{"n_layer": 9, "d_model": 320, "n_head": 5, "n_kv_head": 5, "head_dim": 64, "d_mlp": 1280, "vocab_size": 16384, "activation": "tanh_gelu", "norm": "layernorm", "norm_place": "pre", "norm_eps": 1e-06, "positions": "learned", "qk_norm": false, "attn_scale": 0.125, "bias": "all", "tie_embeddings": true, "parallel_block": false, "init": "normal", "init_std_qkv": 0.0171, "init_std_o": 0.00402, "init_std_up": 0.0171, "init_std_down": 0.00402, "optimizer": "adamw", "lr": 0.00158, "beta1": 0.9, "beta2": 0.95, "weight_decay": 0.19, "lr_head": 0.00809, "warmup_steps": 319, "schedule": "wsd", "decay_fraction": 0.797, "decay_shape": "linear", "final_lr_fraction": 0.0, "batch_tokens": 131072, "seq_len": 1024, "doc_mask": true, "z_loss": 0.0001, "train_tokens": 731400000, "steps": 5581, "dataset": "wikipedia_en"}
Each number is 50 + 15 x the weight over the matrix's rms, rounded and kept within 0 to 99. Layers, rows and columns count from 0.

# layer 2 MLP up, 1280x320, rms 0.0599, rows 100-143, columns 160-239
54 51 50 49 49 48 47 54 52 47 52 55 52 48 52 50 51 49 56 49 49 52 49 44 46 51 54 51 54 48 53 49 51 53 52 53 50 49 54 46 52 52 51 48 49 48 51 43 56 51 50 50 52 50 50 47 48 50 53 48 48 51 47 43 47 48 52 42 48 50 47 50 49 47 54 53 53 49 51 47
48 85 67 62 58 55 76 55 64 51 64 52 72 49 77 63 54 45 46 51 72 43 45 30 58 63 71 61 51 53 50 51 70 67 47 52 65 47 34 44 35 56 67 51 34 67 52 76 55 64 52 37 66 50 63 53 33 37 54 56 54 52 44 35 61 60 78 23 40 44 53 70 44 68 38 42 75 43 72 67
55 52 60 40 99 39 48 66 49 87 34 62 98 26 50 65 57 46 50 62 34 25 37 58 64 79 40 63 12 42 50 78 52 56 28 49 50 61 50 74 31 46 81 41 60 50 36 39 51 41 45 46 99 40 86 48 53 19 50 68 51 41 76 37 32 27 52 43 57 85 47 63 41 52 39 50 54 40 53 46
45 52 50 49 42 52 50 51 56 51 53 53 48 49 42 45 53 51 47 53 58 44 45 53 55 55 51 48 52 51 51 45 52 41 51 55 55 55 45 55 48 49 44 52 48 48 46 56 47 50 52 48 55 41 45 48 47 49 50 49 49 44 50 47 49 49 56 52 50 49 49 50 52 53 54 47 52 50 53 45
40 52 60 33 57 49 66 25 21 86 32 81 39 50 50 45 44 50 49 55 58 64 09 64 79 69 68 91 36 49 52 66 38 63 45 42 40 50 33 25 57 67 69 33 94 42 57 39 39 65 73 40 53 48 20 67 31 52 52 62 52 30 25 58 53 47 23 34 44 50 46 65 80 49 58 66 70 37 52 72
76 64 23 42 36 77 44 44 43 42 72 47 50 42 60 39 37 81 49 55 61 28 60 58 30 45 59 47 63 65 26 61 77 46 41 48 51 48 52 43 65 41 38 65 33 65 57 50 52 47 53 49 58 23 65 49 32 56 33 77 42 53 85 64 59 58 82 54 36 41 61 57 74 51 60 49 70 17 65 66
47 80 99 62 75 42 75 40 60 56 31 72 68 27 66 55 49 34 43 53 55 53 46 40 44 67 72 84 30 52 46 30 62 56 46 71 51 67 28 62 62 52 64 64 60 60 63 64 59 52 76 43 68 57 68 75 23 42 49 65 41 33 54 60 55 53 82 33 28 83 68 69 22 71 30 43 60 39 80 73
45 47 49 55 50 52 53 47 58 47 53 50 48 52 46 48 45 50 50 50 50 49 50 51 47 52 49 55 51 51 50 47 48 53 48 45 48 50 50 53 51 51 44 52 55 46 54 46 50 50 51 49 54 52 55 50 51 50 46 50 51 46 50 47 45 53 52 41 49 52 45 50 56 52 44 51 56 52 51 55
70 47 46 69 99 43 55 75 72 48 78 28 58 65 62 99 54 51 55 48 21 48 57 23 91 63 53 61 23 97 58 47 46 62 58 81 46 42 17 48 50 59 78 05 48 37 16 63 51 54 65 57 44 47 39 73 17 48 69 45 38 34 77 60 51 73 56 46 34 90 59 45 63 46 53 50 35 78 68 88
57 74 53 42 68 70 66 59 53 52 56 50 58 30 64 61 43 57 47 54 86 66 47 09 78 58 81 75 56 68 46 56 62 57 86 42 67 50 35 62 10 47 58 53 48 64 41 71 47 70 58 34 57 47 54 48 33 40 34 43 57 20 70 56 60 65 77 43 51 28 66 62 48 83 46 52 94 77 60 65
28 51 78 38 42 38 99 86 42 52 31 75 66 71 60 42 46 66 41 43 57 27 72 08 48 55 65 72 37 57 42 59 68 48 43 48 48 43 73 37 24 47 54 54 58 46 44 31 57 57 78 60 41 29 40 75 33 28 56 64 39 30 43 34 53 99 54 36 61 48 50 69 38 46 27 03 69 23 55 58
47 52 49 48 51 57 45 47 49 54 48 47 46 50 49 48 47 46 47 56 51 40 48 50 54 40 48 51 49 49 52 49 53 46 48 52 50 55 48 56 48 50 46 48 50 46 47 53 47 50 49 52 56 46 47 49 45 45 47 45 47 47 53 47 53 52 51 53 50 53 48 48 47 47 44 53 55 51 46 48
61 56 53 68 51 50 52 51 77 55 56 58 56 51 68 59 48 49 52 60 41 50 61 30 61 72 72 61 66 48 43 43 63 69 43 47 65 61 34 46 36 51 72 47 26 65 55 57 47 48 56 58 61 41 62 57 52 44 51 34 44 41 66 40 61 64 53 43 44 44 53 41 46 56 51 50 57 74 58 62
56 54 53 72 49 71 55 30 85 73 50 45 53 49 40 58 46 60 40 61 45 54 63 45 72 65 53 45 37 40 53 44 46 67 42 45 51 62 54 40 44 62 49 52 48 80 41 54 42 54 53 38 61 43 44 59 39 43 63 51 42 34 55 62 54 57 75 57 20 61 67 51 39 57 38 32 62 61 57 55
46 53 46 44 49 44 45 51 46 54 44 51 51 47 56 61 47 51 46 48 47 51 46 60 57 47 53 50 48 46 49 46 50 46 56 55 52 52 55 51 45 54 55 50 43 49 59 44 47 44 48 49 49 47 52 53 48 36 47 55 51 50 52 53 51 59 51 51 56 46 49 51 45 52 54 52 43 52 56 49
49 84 47 48 72 61 83 57 49 56 68 66 55 36 92 84 49 55 40 54 30 63 51 23 59 57 32 73 72 52 54 47 64 61 41 21 57 48 21 53 63 49 53 81 49 69 64 88 55 72 61 23 63 47 52 79 07 60 27 42 45 39 76 50 62 23 87 00 41 41 63 41 44 71 17 41 84 51 65 68
44 61 47 33 56 65 68 34 30 51 69 63 69 37 60 37 46 51 62 51 53 51 46 26 94 69 79 41 37 60 43 78 78 60 52 50 50 67 46 83 38 65 68 69 44 75 35 67 41 99 40 24 70 54 52 57 17 55 49 45 35 32 11 16 35 44 27 27 58 34 86 46 72 69 41 41 74 46 68 67
51 75 77 74 90 55 60 56 86 55 68 53 75 31 62 70 46 55 39 47 58 55 62 45 41 86 61 62 34 57 54 35 52 55 29 51 65 62 35 39 45 47 67 76 56 50 59 51 52 58 44 36 60 41 64 72 18 45 36 59 68 38 64 66 62 49 70 11 23 40 48 67 55 69 21 45 44 70 72 77
45 47 50 48 44 55 52 50 54 50 56 47 42 55 39 47 50 50 52 50 47 47 47 50 50 49 49 59 48 53 49 48 49 50 49 53 52 46 46 52 53 48 50 55 53 49 46 47 52 49 49 51 53 51 53 46 50 47 46 49 53 51 51 40 51 51 51 45 49 50 47 55 48 54 47 42 52 48 53 55
58 67 62 58 69 48 49 34 66 54 48 60 61 52 55 56 43 44 53 54 66 51 47 68 44 59 63 64 48 71 53 47 59 54 55 43 66 53 33 55 41 44 62 63 61 48 62 65 40 44 74 41 65 42 60 65 46 46 49 58 45 47 61 47 51 37 68 38 67 56 44 34 48 61 45 34 47 72 70 51
52 54 40 71 48 52 75 59 34 69 65 26 62 27 66 49 41 20 44 58 27 57 44 52 60 83 85 41 35 92 47 51 50 99 30 49 54 50 23 41 69 69 67 29 44 60 42 60 41 60 51 48 50 40 61 77 15 47 72 26 34 17 75 19 92 55 89 43 29 77 59 44 52 74 67 33 74 57 44 66
63 78 49 56 57 36 62 25 31 57 33 51 77 47 35 39 50 57 46 58 28 55 49 92 53 74 54 28 64 48 51 35 36 47 31 70 50 77 04 48 56 55 58 87 85 58 52 84 49 45 47 23 59 49 46 38 58 47 54 75 70 65 72 70 47 24 58 38 62 58 28 58 53 62 43 56 74 43 37 58
59 81 62 53 68 54 52 32 45 57 34 68 63 45 65 69 32 57 35 46 55 41 60 33 47 60 57 48 63 71 47 45 69 65 55 32 53 58 43 34 45 53 55 40 39 63 34 67 55 68 53 48 55 41 46 66 45 55 24 81 66 25 80 53 89 24 61 43 39 42 65 45 76 71 20 33 78 62 77 62
49 48 45 46 49 48 44 53 51 54 47 50 56 51 50 52 49 51 45 51 53 42 54 52 51 52 54 47 55 50 51 50 57 46 46 55 53 56 45 55 45 50 43 44 49 55 49 56 48 46 52 44 52 45 40 48 49 54 51 54 48 52 50 53 50 52 46 50 48 50 54 44 49 49 44 51 55 50 46 49
50 46 50 48 54 53 48 46 57 55 52 50 48 51 45 45 45 45 55 53 39 50 51 44 45 49 49 56 48 49 53 49 49 54 50 45 51 54 49 47 55 48 52 46 52 50 44 48 51 52 51 49 52 51 49 51 56 50 47 46 52 45 51 41 45 51 56 44 46 46 45 47 53 53 50 47 59 50 44 50
71 51 56 42 50 64 51 35 82 30 48 32 49 27 63 96 42 46 48 57 31 67 57 60 52 69 75 41 69 60 50 60 58 55 41 21 60 59 00 44 65 80 62 49 77 49 49 77 44 47 58 27 86 47 42 39 54 49 37 39 47 23 52 44 74 19 83 66 35 30 63 30 93 61 73 40 43 54 50 59
47 81 71 62 59 59 50 44 57 36 76 51 69 39 50 51 39 78 52 53 57 49 63 43 50 49 73 57 35 63 46 58 91 64 34 37 60 57 30 59 53 32 56 56 56 74 13 55 51 66 58 45 66 56 51 60 06 52 72 71 48 21 52 09 36 35 42 36 44 33 69 53 56 60 49 37 73 58 92 78
80 62 82 67 55 58 67 52 39 85 68 44 91 35 45 53 51 30 56 61 60 51 52 49 49 77 53 77 18 43 49 39 66 44 44 42 54 66 23 86 41 51 93 63 42 47 56 62 44 66 64 40 51 55 33 55 45 49 51 68 51 57 21 60 51 38 58 25 67 68 53 56 67 66 24 29 45 72 58 60
50 66 47 46 54 48 67 63 61 58 45 51 52 50 58 57 50 48 49 43 54 54 61 39 43 53 63 45 55 47 45 46 71 63 58 50 76 63 43 56 41 48 47 53 43 61 49 52 62 55 45 39 63 51 50 51 39 46 54 59 57 51 48 55 49 50 54 48 49 58 53 55 43 57 43 46 57 45 53 49
49 50 45 50 55 49 46 43 48 47 45 48 52 51 51 49 47 46 44 52 58 50 51 50 61 51 57 50 48 54 51 53 53 45 43 50 53 53 49 54 44 48 49 46 47 48 58 50 47 45 47 46 55 51 40 50 47 41 49 50 50 49 48 54 49 50 47 53 49 54 47 52 57 48 46 53 53 46 48 50
82 68 54 92 50 53 57 31 99 50 73 25 42 61 40 76 41 52 49 63 39 73 67 58 99 74 64 62 05 66 56 39 29 74 23 21 65 39 03 31 22 80 99 33 32 80 40 57 40 39 69 72 67 42 36 77 49 55 72 33 53 42 29 39 64 70 40 54 19 73 26 50 40 44 54 17 47 45 59 51
23 68 91 56 49 60 75 55 51 42 40 52 53 41 85 60 59 59 52 48 72 27 63 70 46 56 55 64 28 30 33 21 40 49 70 57 68 65 57 45 45 43 52 60 45 43 46 40 42 69 48 33 40 52 57 47 64 47 53 41 27 33 39 41 21 45 52 43 64 58 43 76 35 32 13 64 59 44 73 85
34 44 24 63 53 34 71 30 60 87 37 73 52 54 65 72 47 73 54 49 51 62 94 59 60 35 99 42 53 68 43 17 67 43 52 35 56 75 57 59 39 32 35 66 39 70 20 54 41 66 69 35 61 64 70 69 57 17 62 95 52 46 73 77 83 24 52 53 71 57 43 42 55 48 58 27 50 39 42 25
52 66 54 62 40 45 56 56 80 51 45 39 76 51 73 63 51 35 49 56 53 53 68 28 51 65 65 54 58 44 51 48 66 80 56 41 70 40 33 46 36 56 64 50 35 69 36 76 51 51 53 54 51 35 43 62 35 41 54 40 35 37 49 16 64 71 71 42 57 41 65 57 24 56 45 32 72 60 70 70
53 49 59 53 47 48 53 53 50 51 53 52 50 47 52 60 52 51 52 51 39 57 50 43 47 47 51 50 43 49 52 53 50 64 47 43 52 49 54 42 53 57 52 56 47 49 46 49 55 52 53 49 57 43 53 45 44 49 49 46 53 59 51 43 53 54 57 40 47 50 53 47 44 47 55 44 51 43 54 49
47 47 51 59 47 60 54 43 50 51 54 48 48 52 44 49 51 48 50 50 54 41 47 49 53 49 51 53 50 50 46 48 52 53 51 49 52 46 48 56 49 57 46 47 52 45 52 54 51 50 50 50 50 49 41 44 51 54 54 45 50 55 49 42 46 46 51 49 52 48 46 52 49 46 44 42 50 46 48 50
22 55 51 83 65 45 56 61 38 27 62 33 56 61 54 86 39 45 42 50 77 33 75 26 51 54 57 41 62 77 36 49 49 49 45 63 56 44 66 61 19 74 64 61 66 43 47 58 43 60 37 41 61 49 54 66 45 54 44 47 49 33 67 61 57 97 47 33 57 44 71 64 23 58 57 44 73 43 61 48
40 55 60 54 47 57 58 47 62 76 47 55 45 36 51 55 42 57 26 58 51 44 53 40 51 54 48 59 46 52 54 31 60 56 55 44 46 50 42 55 40 46 52 66 57 71 51 56 55 63 57 46 47 55 48 49 41 47 53 48 59 41 47 51 56 54 56 45 63 40 61 60 39 55 30 41 59 46 62 48
30 91 58 61 82 59 38 52 75 63 48 63 67 38 99 68 49 41 40 51 36 51 62 41 68 41 59 65 32 68 49 38 68 58 37 43 56 63 33 54 51 31 74 66 54 60 64 57 56 88 76 35 54 45 40 47 47 29 49 35 47 39 69 43 87 32 69 22 58 57 64 66 68 66 54 34 68 64 65 82
42 56 58 63 62 67 51 44 70 56 27 45 61 27 56 73 50 63 32 56 90 43 48 51 47 85 50 76 35 76 48 52 61 68 55 29 57 93 33 46 29 26 72 59 39 69 43 68 38 86 82 38 70 56 83 49 33 42 72 56 71 39 32 12 61 41 53 26 52 39 45 54 42 72 22 26 72 75 63 52
32 82 38 51 41 62 36 41 86 70 58 44 34 45 37 99 44 65 61 47 40 44 70 46 34 59 80 47 48 72 54 31 41 68 51 43 57 60 27 27 51 48 42 19 59 54 73 53 34 51 75 33 47 45 38 81 26 68 45 56 61 68 38 58 52 47 63 16 22 84 31 69 72 55 63 40 53 58 41 54
46 58 62 48 71 63 57 52 68 83 25 47 51 28 60 55 47 71 53 58 49 44 71 46 48 30 56 29 46 55 42 48 65 53 44 33 52 62 34 75 19 55 77 49 53 59 41 77 47 60 88 68 50 41 52 46 37 57 42 67 65 37 38 42 91 19 66 45 80 53 53 46 80 68 48 30 52 46 54 55
41 65 72 69 59 38 41 48 73 71 43 48 41 36 52 50 49 53 49 48 63 53 46 42 66 54 45 51 44 65 47 50 60 54 45 41 56 60 31 59 49 42 55 47 65 63 55 50 61 53 59 31 70 59 36 51 58 62 48 52 53 57 54 67 52 36 47 50 53 61 45 50 59 72 37 57 52 50 62 37
48 55 46 47 48 49 49 50 48 49 53 49 51 53 52 50 48 46 52 49 52 52 51 48 54 50 50 51 51 49 47 49 53 50 46 54 51 56 54 48 47 47 51 51 47 50 57 50 50 50 44 47 58 50 51 48 47 40 48 55 51 54 49 48 47 53 49 52 49 54 46 48 50 48 53 54 48 51 55 48
# layer 2 MLP down (transposed), 1280x320, rms 0.042, rows 100-143, columns 160-239
48 49 47 52 50 53 49 50 51 53 47 50 51 52 48 50 47 51 48 51 51 50 50 50 50 50 50 50 49 50 46 49 50 47 50 48 49 51 48 50 46 49 47 52 48 48 52 48 49 50 49 50 48 50 50 53 53 53 49 50 52 50 49 48 51 49 46 53 51 48 49 52 49 51 47 53 48 50 50 51
37 55 56 58 61 63 68 49 53 52 61 54 58 58 64 56 57 58 54 47 35 36 48 59 58 58 38 44 43 49 30 68 61 57 46 52 56 57 43 37 66 61 55 42 48 34 29 45 49 54 27 48 67 30 48 72 44 41 56 39 51 67 36 59 43 56 47 38 51 31 39 56 28 43 46 41 62 55 62 57
28 33 51 60 62 33 52 44 53 57 55 71 38 57 68 44 40 47 54 50 57 58 52 72 45 50 35 61 41 16 56 58 66 49 37 56 57 70 47 42 45 37 37 57 29 38 45 39 34 31 52 45 65 40 56 37 34 30 58 34 66 47 37 51 35 59 54 46 51 60 59 53 43 57 66 34 41 46 82 41
49 50 52 51 54 49 49 50 49 48 49 51 52 47 53 51 51 49 50 49 47 53 50 48 49 47 49 51 48 48 51 49 49 51 52 47 46 48 50 50 49 51 56 49 48 52 51 46 51 50 47 51 50 51 52 47 50 51 53 50 49 49 51 48 51 50 52 49 50 51 49 52 49 48 48 52 50 53 46 50
66 40 45 42 40 45 33 39 51 49 51 51 60 42 39 54 57 48 48 55 57 60 38 50 59 62 49 49 44 46 54 48 57 58 50 53 55 42 47 59 24 79 63 60 55 44 47 48 48 59 66 40 46 44 48 35 48 61 43 41 56 47 56 46 34 81 61 54 50 69 52 58 56 50 36 57 45 76 36 41
71 46 51 56 51 53 40 40 73 31 38 49 44 50 37 54 52 51 52 57 37 42 49 74 51 51 58 50 66 48 59 50 44 34 42 72 43 47 40 52 37 57 42 64 62 62 65 56 45 57 40 52 49 56 44 44 37 25 43 44 43 55 53 40 61 53 48 50 45 57 49 55 61 65 63 43 33 49 53 41
55 85 37 44 72 39 33 36 50 33 60 55 46 18 61 00 56 20 76 24 62 31 46 42 42 30 21 88 65 42 58 86 34 46 92 57 47 55 54 17 41 12 41 61 11 53 52 34 59 32 63 31 75 58 72 42 39 44 53 43 50 80 20 56 67 72 61 67 48 31 54 81 48 39 21 84 17 32 33 51
50 51 49 49 49 49 50 50 49 50 48 51 53 47 48 53 50 50 51 51 51 48 53 51 52 51 47 50 48 49 53 54 51 48 52 48 50 48 51 48 47 50 53 52 48 51 51 52 49 49 50 46 50 52 50 51 49 47 51 49 50 51 51 54 51 49 48 54 53 50 53 50 47 49 52 52 51 49 50 47
60 32 49 44 70 66 43 75 87 46 47 57 58 41 32 46 56 56 61 57 49 72 55 75 51 65 29 58 45 45 83 58 39 22 83 41 52 48 27 59 73 46 37 05 43 17 43 23 40 41 53 38 08 45 55 56 48 26 48 59 60 23 57 58 86 46 55 47 55 52 71 50 50 58 40 47 56 65 55 38
51 76 73 52 49 47 95 55 49 65 36 41 44 62 44 52 81 39 60 64 11 91 60 35 37 85 48 27 26 29 53 38 66 32 43 49 50 21 59 56 58 57 53 43 28 79 22 43 28 39 57 48 60 26 62 58 52 56 53 21 29 13 69 62 72 67 61 79 54 27 27 62 22 53 36 55 55 27 56 64
28 59 63 60 30 41 55 43 50 58 52 61 61 49 41 37 49 35 53 51 50 52 41 23 47 41 58 19 59 61 55 49 62 56 34 40 42 65 60 54 36 38 60 50 57 32 44 59 54 43 67 57 61 54 39 59 51 46 53 31 66 46 48 46 60 12 55 34 57 51 43 55 56 58 36 50 47 55 38 48
51 52 50 53 48 49 51 50 50 46 55 51 49 47 54 49 50 52 52 46 51 51 48 49 49 47 48 49 50 50 50 50 48 50 51 49 51 50 49 50 50 48 54 47 49 50 49 47 50 50 50 49 49 52 50 50 51 51 51 53 45 52 53 50 51 50 49 50 48 52 52 50 50 49 50 51 48 49 51 52
40 51 30 59 52 81 63 80 61 58 50 41 58 62 56 53 32 47 48 78 57 60 48 50 38 51 54 36 49 45 60 22 61 71 34 28 58 65 51 41 38 73 55 39 28 58 40 74 34 37 39 47 61 24 47 54 23 70 56 28 42 34 46 49 53 66 66 43 44 35 74 41 63 46 61 36 57 55 60 57
47 50 48 52 50 46 50 56 48 53 54 51 49 45 57 51 47 50 56 47 40 53 52 51 46 43 48 56 51 49 51 62 49 39 53 56 49 45 46 46 52 53 46 45 43 47 49 52 57 52 52 45 51 54 47 54 54 51 52 51 53 55 48 56 43 43 44 51 46 56 52 52 40 49 46 57 32 39 63 56
54 48 51 51 50 53 49 47 51 50 56 52 48 49 46 47 52 50 53 48 50 51 48 48 50 50 46 48 50 53 50 54 46 52 48 47 53 48 50 50 52 49 48 52 54 50 50 55 47 53 50 49 49 54 50 49 50 54 52 48 50 50 51 47 48 47 54 48 48 50 47 51 50 50 46 51 53 50 52 53
71 69 35 00 63 65 71 64 41 76 60 43 42 74 29 42 76 48 32 61 30 37 22 70 66 53 00 49 40 45 42 49 68 53 69 65 00 75 76 72 50 41 97 40 56 42 69 41 68 63 28 27 45 75 51 35 37 58 65 41 55 62 57 49 54 56 32 07 33 66 61 57 72 51 27 84 77 61 28 61
00 59 66 17 67 56 52 44 63 70 60 03 07 72 31 78 55 41 75 63 30 36 55 30 39 65 73 68 51 73 24 64 61 36 09 46 43 29 73 58 80 49 59 39 43 99 88 23 17 50 05 45 69 41 59 69 66 40 74 49 63 59 65 42 41 52 51 44 26 52 07 55 60 36 39 69 45 45 61 47
71 50 53 58 66 74 63 46 61 38 55 55 37 67 55 16 41 57 40 51 68 60 56 68 51 48 51 38 43 63 49 49 44 52 76 63 58 55 34 44 53 58 61 27 59 48 33 60 42 29 39 36 40 45 38 66 36 91 47 33 63 23 55 78 70 66 45 67 61 19 69 43 46 50 60 48 38 68 26 51
50 52 47 49 50 48 46 53 49 45 46 52 51 47 54 51 50 51 49 51 50 48 54 49 48 49 48 48 51 49 46 48 50 51 50 49 49 49 52 49 49 51 53 48 49 51 51 50 46 50 47 48 51 53 52 51 53 49 48 51 51 50 51 54 54 50 50 53 51 49 50 48 51 52 49 55 46 50 48 45
62 38 59 39 61 85 77 36 37 47 42 44 42 46 80 46 31 40 32 81 48 65 73 55 56 59 40 18 32 42 86 33 50 44 14 53 39 52 53 43 41 27 37 50 42 65 27 25 27 54 56 65 65 47 53 68 34 64 61 61 51 41 45 64 67 51 69 38 44 52 49 07 56 57 32 38 36 44 29 70
53 28 43 30 12 54 57 56 49 30 35 56 42 72 61 60 53 55 41 56 53 62 57 48 22 28 40 53 58 58 61 62 72 80 36 77 60 60 80 43 62 58 23 56 28 57 55 67 53 40 55 51 68 64 55 33 29 27 75 51 67 75 47 55 60 73 52 41 46 68 44 49 39 46 14 43 38 52 10 28
32 36 34 74 44 34 58 50 55 62 29 56 38 61 61 43 44 33 52 51 55 41 53 26 69 47 37 32 52 52 53 50 42 67 46 43 47 44 71 32 49 64 52 47 19 38 47 42 51 58 38 40 34 64 41 50 42 50 47 39 50 41 53 33 53 56 38 39 36 71 46 44 46 35 67 36 33 55 44 57
50 71 71 23 68 43 61 36 22 70 58 52 58 50 80 69 59 60 23 42 75 58 65 24 54 64 32 74 42 42 53 40 64 50 35 26 63 35 43 53 40 19 57 46 51 34 36 28 41 63 49 46 47 58 58 47 53 38 34 44 92 54 51 61 78 46 55 61 39 47 47 61 65 60 35 55 96 54 42 60
47 51 51 55 51 54 52 50 49 47 56 53 48 50 51 50 50 47 52 46 50 57 49 46 49 46 47 50 51 48 51 49 48 50 48 46 49 49 46 49 50 51 52 50 48 48 47 47 52 52 50 51 50 50 54 51 52 50 53 50 47 49 49 47 49 49 50 49 49 51 47 49 48 47 49 54 51 50 52 52
48 51 47 50 42 47 50 52 46 49 45 49 53 53 53 56 48 49 45 52 55 48 53 55 48 48 47 48 47 48 50 48 51 45 48 51 45 49 51 52 47 50 50 53 52 48 51 44 51 49 49 48 48 49 52 53 49 50 48 58 53 51 48 56 57 50 41 54 51 49 55 48 46 52 50 51 45 51 45 44
47 46 52 54 55 63 46 48 37 55 57 48 51 56 46 57 55 45 32 43 56 37 48 43 23 65 57 62 60 70 47 44 57 56 69 46 66 27 33 44 37 55 44 44 32 48 42 53 48 55 36 61 50 44 42 52 44 49 64 27 64 49 44 61 49 57 35 65 45 59 54 66 68 58 38 38 54 37 66 50
31 52 69 39 83 37 54 45 18 78 32 51 23 89 35 41 75 58 59 58 47 41 52 44 07 91 46 46 40 40 10 43 56 48 38 48 48 62 64 70 45 55 76 54 19 40 43 25 25 25 44 65 38 65 24 40 41 98 99 74 56 29 41 42 40 65 28 59 50 53 47 57 67 80 42 62 30 67 70 32
35 62 04 56 45 84 37 39 75 31 49 00 55 52 81 48 58 54 52 43 33 57 32 51 64 38 52 67 61 28 59 32 67 43 67 50 38 28 44 42 75 36 14 39 35 77 69 00 61 04 52 76 13 46 33 60 33 40 59 66 61 61 36 76 42 85 63 86 50 34 21 17 28 58 37 91 32 49 06 57
43 42 46 52 51 56 52 59 42 56 49 62 53 49 58 40 46 44 55 59 60 44 50 43 39 57 46 61 54 55 60 44 58 36 46 51 32 43 52 54 50 35 52 46 49 52 45 51 66 55 50 61 35 68 48 48 62 66 63 53 56 38 56 65 63 44 58 65 49 51 57 37 62 40 63 66 43 53 66 31
50 50 50 55 49 53 48 53 50 51 54 52 49 50 51 50 51 51 53 49 49 52 49 51 48 47 49 49 50 51 49 46 48 51 50 49 49 51 48 48 49 53 53 52 50 48 46 52 52 50 53 52 48 50 52 50 52 51 52 50 47 49 52 51 46 51 51 49 49 50 50 51 51 48 51 50 53 51 55 50
20 66 67 57 42 38 28 36 59 35 38 54 34 58 27 52 40 80 32 67 66 53 63 27 56 67 55 76 37 36 65 53 08 74 45 74 57 31 27 44 81 55 68 49 46 49 50 18 22 70 70 33 59 52 63 72 49 42 37 55 57 47 61 58 43 68 54 52 38 52 39 56 48 51 32 28 34 35 67 68
54 52 37 47 49 35 44 55 28 44 40 65 49 51 65 36 44 52 44 50 45 50 45 51 46 48 39 62 44 38 46 54 53 48 49 43 41 57 62 41 65 38 54 48 55 42 55 49 52 38 54 48 51 54 59 36 55 51 48 58 61 39 53 42 41 52 41 60 65 41 34 61 40 62 41 56 57 40 55 58
56 25 57 37 57 41 36 39 64 63 55 49 34 84 58 55 50 67 43 47 52 39 57 46 39 52 61 55 54 48 54 27 54 43 50 30 47 46 40 65 25 42 45 38 29 64 53 53 48 44 55 40 67 59 22 41 58 65 49 47 63 52 54 55 67 62 70 68 52 49 53 44 45 53 40 41 40 27 52 54
35 49 36 76 61 71 70 71 69 68 39 58 48 67 61 79 65 57 55 73 58 41 61 61 68 33 39 40 22 30 42 22 60 60 39 24 58 65 16 42 38 72 66 34 41 57 51 64 43 34 46 45 64 39 63 60 34 71 69 21 48 26 38 35 68 43 55 42 43 18 76 31 68 58 55 35 62 56 66 50
47 45 48 48 49 47 51 49 47 52 47 50 48 53 47 50 50 47 47 51 51 46 52 51 47 45 48 50 50 52 47 46 48 45 51 53 48 52 52 52 51 42 46 49 52 50 53 45 48 48 47 44 46 51 49 50 53 52 49 54 55 46 46 50 53 45 48 52 51 49 48 54 52 56 48 57 52 52 48 51
49 51 52 46 53 49 47 53 51 46 49 54 51 46 54 49 50 49 49 50 49 52 51 49 50 51 50 51 52 50 52 48 47 49 50 49 49 51 51 47 50 47 56 49 49 51 49 51 49 50 48 49 51 49 52 48 55 46 50 52 47 49 50 48 51 49 50 51 49 50 51 48 49 48 50 52 50 51 51 51
36 43 66 80 59 37 62 57 34 72 33 65 80 46 49 73 49 30 48 58 56 24 59 41 49 62 35 30 60 57 58 39 46 48 38 57 48 56 67 71 42 68 40 56 58 48 48 39 49 47 39 43 64 48 52 65 38 43 55 58 58 39 45 55 50 55 18 44 39 55 50 53 44 52 63 59 58 45 40 41
53 49 44 55 47 47 54 55 45 43 57 51 48 48 54 54 50 57 55 52 65 59 48 51 46 39 54 40 49 41 53 57 51 44 49 52 44 45 59 49 50 61 46 43 47 46 59 47 56 43 48 55 49 40 50 40 51 59 56 48 50 49 42 59 42 53 49 44 46 49 47 52 47 42 47 44 37 48 39 54
65 64 28 26 46 30 93 59 72 61 30 33 73 64 44 46 35 30 51 42 41 85 32 52 59 45 74 59 44 74 28 49 42 29 66 40 71 42 50 35 45 12 76 49 51 61 42 42 61 61 52 44 44 62 33 40 10 86 25 57 51 28 59 37 93 71 40 15 71 29 75 62 49 63 53 32 67 50 50 74
64 63 39 26 52 45 25 39 40 62 32 70 61 49 44 24 49 37 56 40 14 09 13 72 81 40 54 67 66 67 31 48 46 67 73 33 63 71 26 59 26 83 99 57 36 74 29 41 61 58 52 34 73 65 69 56 44 16 28 72 71 43 57 38 29 48 58 70 38 99 58 74 38 82 56 34 72 29 58 45
57 41 46 57 46 53 41 46 56 70 59 71 49 45 29 64 46 56 60 46 36 69 56 42 41 47 44 38 54 41 40 55 55 48 23 47 49 45 58 59 42 53 64 50 64 47 51 45 64 51 53 44 57 60 66 50 59 77 51 55 47 44 52 49 51 43 39 32 47 43 43 60 66 51 39 51 42 50 54 62
73 15 63 80 38 73 64 32 47 17 34 55 61 57 60 50 39 69 49 51 71 76 65 67 55 42 59 23 27 42 51 16 65 44 50 49 65 46 39 56 66 44 45 30 38 80 24 66 22 59 51 46 65 47 55 39 01 64 43 53 66 28 65 50 84 69 61 46 39 33 70 11 25 62 77 44 39 25 33 43
48 36 41 51 50 99 87 46 31 65 26 63 41 62 44 33 21 59 44 66 60 63 66 64 53 70 61 40 32 62 69 17 51 68 31 57 51 40 54 68 32 49 39 51 46 52 21 76 41 69 40 43 46 24 41 54 00 45 51 45 38 34 35 30 65 63 29 42 48 44 60 32 65 73 63 47 42 61 55 57
49 50 49 51 50 51 49 51 52 53 51 51 53 51 47 50 49 52 50 49 48 49 47 52 47 52 50 49 51 51 47 48 48 52 49 46 50 47 48 51 52 50 46 51 50 47 50 51 49 51 50 51 47 52 49 50 52 53 50 48 52 51 51 51 49 49 49 50 50 45 50 51 49 50 51 52 51 51 49 49